Weights of a small GPT-style language model, trained from scratch on English Wikipedia: 63.4M parameters, rotary positions.
Each number is 500 + 40 x the weight over its row's rms, rounded and kept within 0 to 999. Layers, rows and columns count from 0. Numbers have three digits each. The size before them is the row's rms in percent of the matrix's.

# down: layer 4 MLP down (transposed), 1152x576, rms 0.0846, rows 486-492, columns 288-431
# gate: layer 4 MLP gate, 1152x576, rms 0.0615, rows 487-492, columns 288-431
# up: layer 4 MLP up, 1152x576, rms 0.0639, rows 487-492, columns 288-431
down486 101:506561559518538463526468543548410519467511479543522544444513485556488505471470482572533477527474456556481578484497559520402498503481471538475517605562498445480506458464459532455560451498522535551526497441504478453583500528544497515445483544542480509538551489475464492487529514542560509444535543486508420490503494564523403542509490460466524433477467503533483476525511495531523512526565466446465553476457501543514449415488441444544493
gate487 101:528497576526534552491463524548589530460540488485506539478453520499538448498517567484419511538520556578589459504466478537478460488536458616505498552490489491449500499460463540528494495426580473457455488489502508497565496552438527531447584510483539616496541435476520485523531496512537526510494515467543483437465500488514409567550551470497528450507454451467566491441474521544460503512498512552490504481519523436523493484568522521518515
up487 096:469426509516482495482467490537557460521517506524549516535512515415504492504531519556529493439488581480549460470473540528553505528461463449579521490463405453511521493505469477574472577487551564486484526625495491466491547519509429507581472518472462513494529396413460531481472484476427502417510547509492511410505535542445497502508468456469475547512498511457484520578473500518562541498556517531425434463517512521525473564471503495518491
down487 097:499457543400505483525484468481494509519516501546523482461545483457431566513448499553492444545441535528507521508399553538480477520512495442523509555555448480572596535439445556471501538529553529479490481538490444512563443512522507535408514506500500571489503522455460469487506402478519517463472518498470463530463464474511463495592566482568528522524502521540573528538515536483576519527463515508530419447519555495551504551581538473592518
gate488 100:508501483539457517475462532482482547526529535465514541413503477518520506505511460552476484485460437498518474581510479479490524495417446548520486500460525533508521523601457584484555481460493517496485466513515440538525512470517540481487505493494419500560447505483463537496467478503552560466473526550465520521571528495513480436491430444510508394481530472545427491518540509559467567512429463524486516537517522456488508496488612473520511
up488 100:514432563496499538521462471507530502508498516528460433501483487470468535458481493512539454521504505585456547525494421434503445506520588510493539470490504519466529503483480503482441430534479553538488512505574548481428603502474487470417472497591489539450488444463496437476494489445433418548538512482551445485525473565463523585428538459461495470433471510487561542524485469527494551510478463529510444462454517512424536522499450508482542
down488 100:476475504514524531540470453597545415490537501558508452507516598404558442539520514519500585506552591466493465530511419516505477477549434490467584418530436517510497537448556548474440514459488492493423529533560488520515478482481500458421509554442499518497522482500520519523467499464556493560498516490518534452476496465571498529585555520545460527549506480538495548525558537439484500462540526550495409466492502567520492502585469456541407
gate489 105:519477474562489467510499497520538525420448482484495492489535486392526547484527537506513550596473498442443497447495530490541520543491534496487463476527501488462461536510515522475447407454472521475444492528429514481510502512416501509468467593531452502472512495504558548556535482519541480501462442468500520484547564520486483517462564503525479455491512466501506512508526531447562507561543498475606504513508524487505420473513515435467442
up489 096:529431488485566457467441481433610467456407474453463475490482547477504512503494545536522497487485490464454501488477551501529461519485498481530469451550471526527460540515524488514474499470431490499481515563437506468501463539427464480512472509531472514524574550509516590508479548442559528508525463483476466483487503565481507522569527487465555515489483520435564479474557485468383457503570491455445536482464563529502530504582518535507491
down489 097:537512526491586492520535576452464498513505456550384503461554550506487468563452525550507488530461555508510551496481565483462518441532489565563459545525447546561519448553544474514544444420542514524569546454428382520589479545509490503511440536519471510536535526562506555465522532496500482510548506426471493432522516454447448516512545500472514475476481506559600455524533549476504486521526496511456468479555509458512475453502411556558492
gate490 098:549449507502545452512461561553415497544492492471541472527500536490470492585565532469480504517472521459412521443467453523456489496552493572440427535539453593528490442534472538581539474485523502529411525521517429532506551463543513502565510559479398520468492470565472561455484539567520552506496501507563533483521559494541447436524497508508477543495475507476496579480608453527536534428518460536489499427495548429481572480557473530466512
up490 091:497456476490491411544559492491370507543471498436520509449535483478526560523524512549511455456548531467482599518442495522479467497430517486499504558511482564585456446496503494501489472463503480500493533543482481453535521608486569520507526546541472521501541483563470550438544553524471497530475515529511557520479506517477504410486422501496501577580403461460514525497542592453490425528567479487464560532462583471488529503556465521475533
down490 092:512493522471537503551565472504509537523566448463480524452503493475496511472496528450561490484517550506623546433463497487500466497491523528491555531427523485478537478463510514448600490522458511463474548518521511442526486542495572466509417487492557500489627512557534527451462492515489509433536489429559517500400508523499438519506556456492471516516528531424537562577417516494538476525527471481498452575457525535490499545528499586510418
gate491 105:562486447513474473511449522518503438445483524449450525464437482470490539435492537461545485446396434551489529418547438544460527505544535408469547485435572462556542538533514488512538487509471518504488527557496448489529497553566552439490454506491502538474508486452486551538460509499409546454522429525462511529482560498513524467485463475533544416482484477539469503580499465518482547519467491512527518547468475474496400553487488543566492
up491 104:545477382483547481511462474491521487469481423498458472605485479497414505496496489504538551479378498514438522433503402563531454554488467426488490443518527511390486419467467518490511522436507483463508596504500513467516528504472524456447435562528540526507468456477516499507506526485499515474499480472517488521550532532470509453489515498447575437461457496458438509475482503472459488514486568538500563516530552502503497548519520509503511
down491 103:577519524554467489503484488493546490595526498506500541507499551500508465545519568500461553425470544582496577598560470553511519478503454489516554426443484531526504531478471469531473502497599461524465501506482451460434574454434507559488513481527404498458494472415563483525519526498502478489546487531593544586540487428355517466459487443404547574513463493525501435545492523506480495578497408467499480469484433534479495472508504526460458
gate492 094:531473468509561491538507577496556499486561447448399490477515545464482531436560523529460478518513409544442455510475543526513460494466437551499511500477471497521533519467431606425419486520472443527472504497458488458549478527463538512485431485492477480495511488493574535569543507511550535492446444533546486504527527564487577473530486517424456485496400467517502413469584538517460424462462488552535497474559465484621403542529424554511568
up492 096:536496435486536462482464526507478507542534480545449499496443483458471441460508469501484486528544539569499514512519524428557506422568541528518479530484457529501473465436503483513548515539518475500533505530440518505473544496486501468527493474483396530572468442591470514555459463526606459512477529519475536486544477439515431482517391453492537472482460523472496510553427534496621620588508516492504549484476487551510539474486545551528552
down492 096:530510636481458541519482482550488508587530555452555428469573509543442502562482510496436543491476513400465532502536486537537494493521539465473454546518502465472563525496501470515532509567494450487446539515536514522464475522572497481368518520454547540513478499491455498556523461530507456465471550463497503521481506488544408519521457543550504518418484543449549535440433521528484540436504447502490485535488517446537530542445526510489465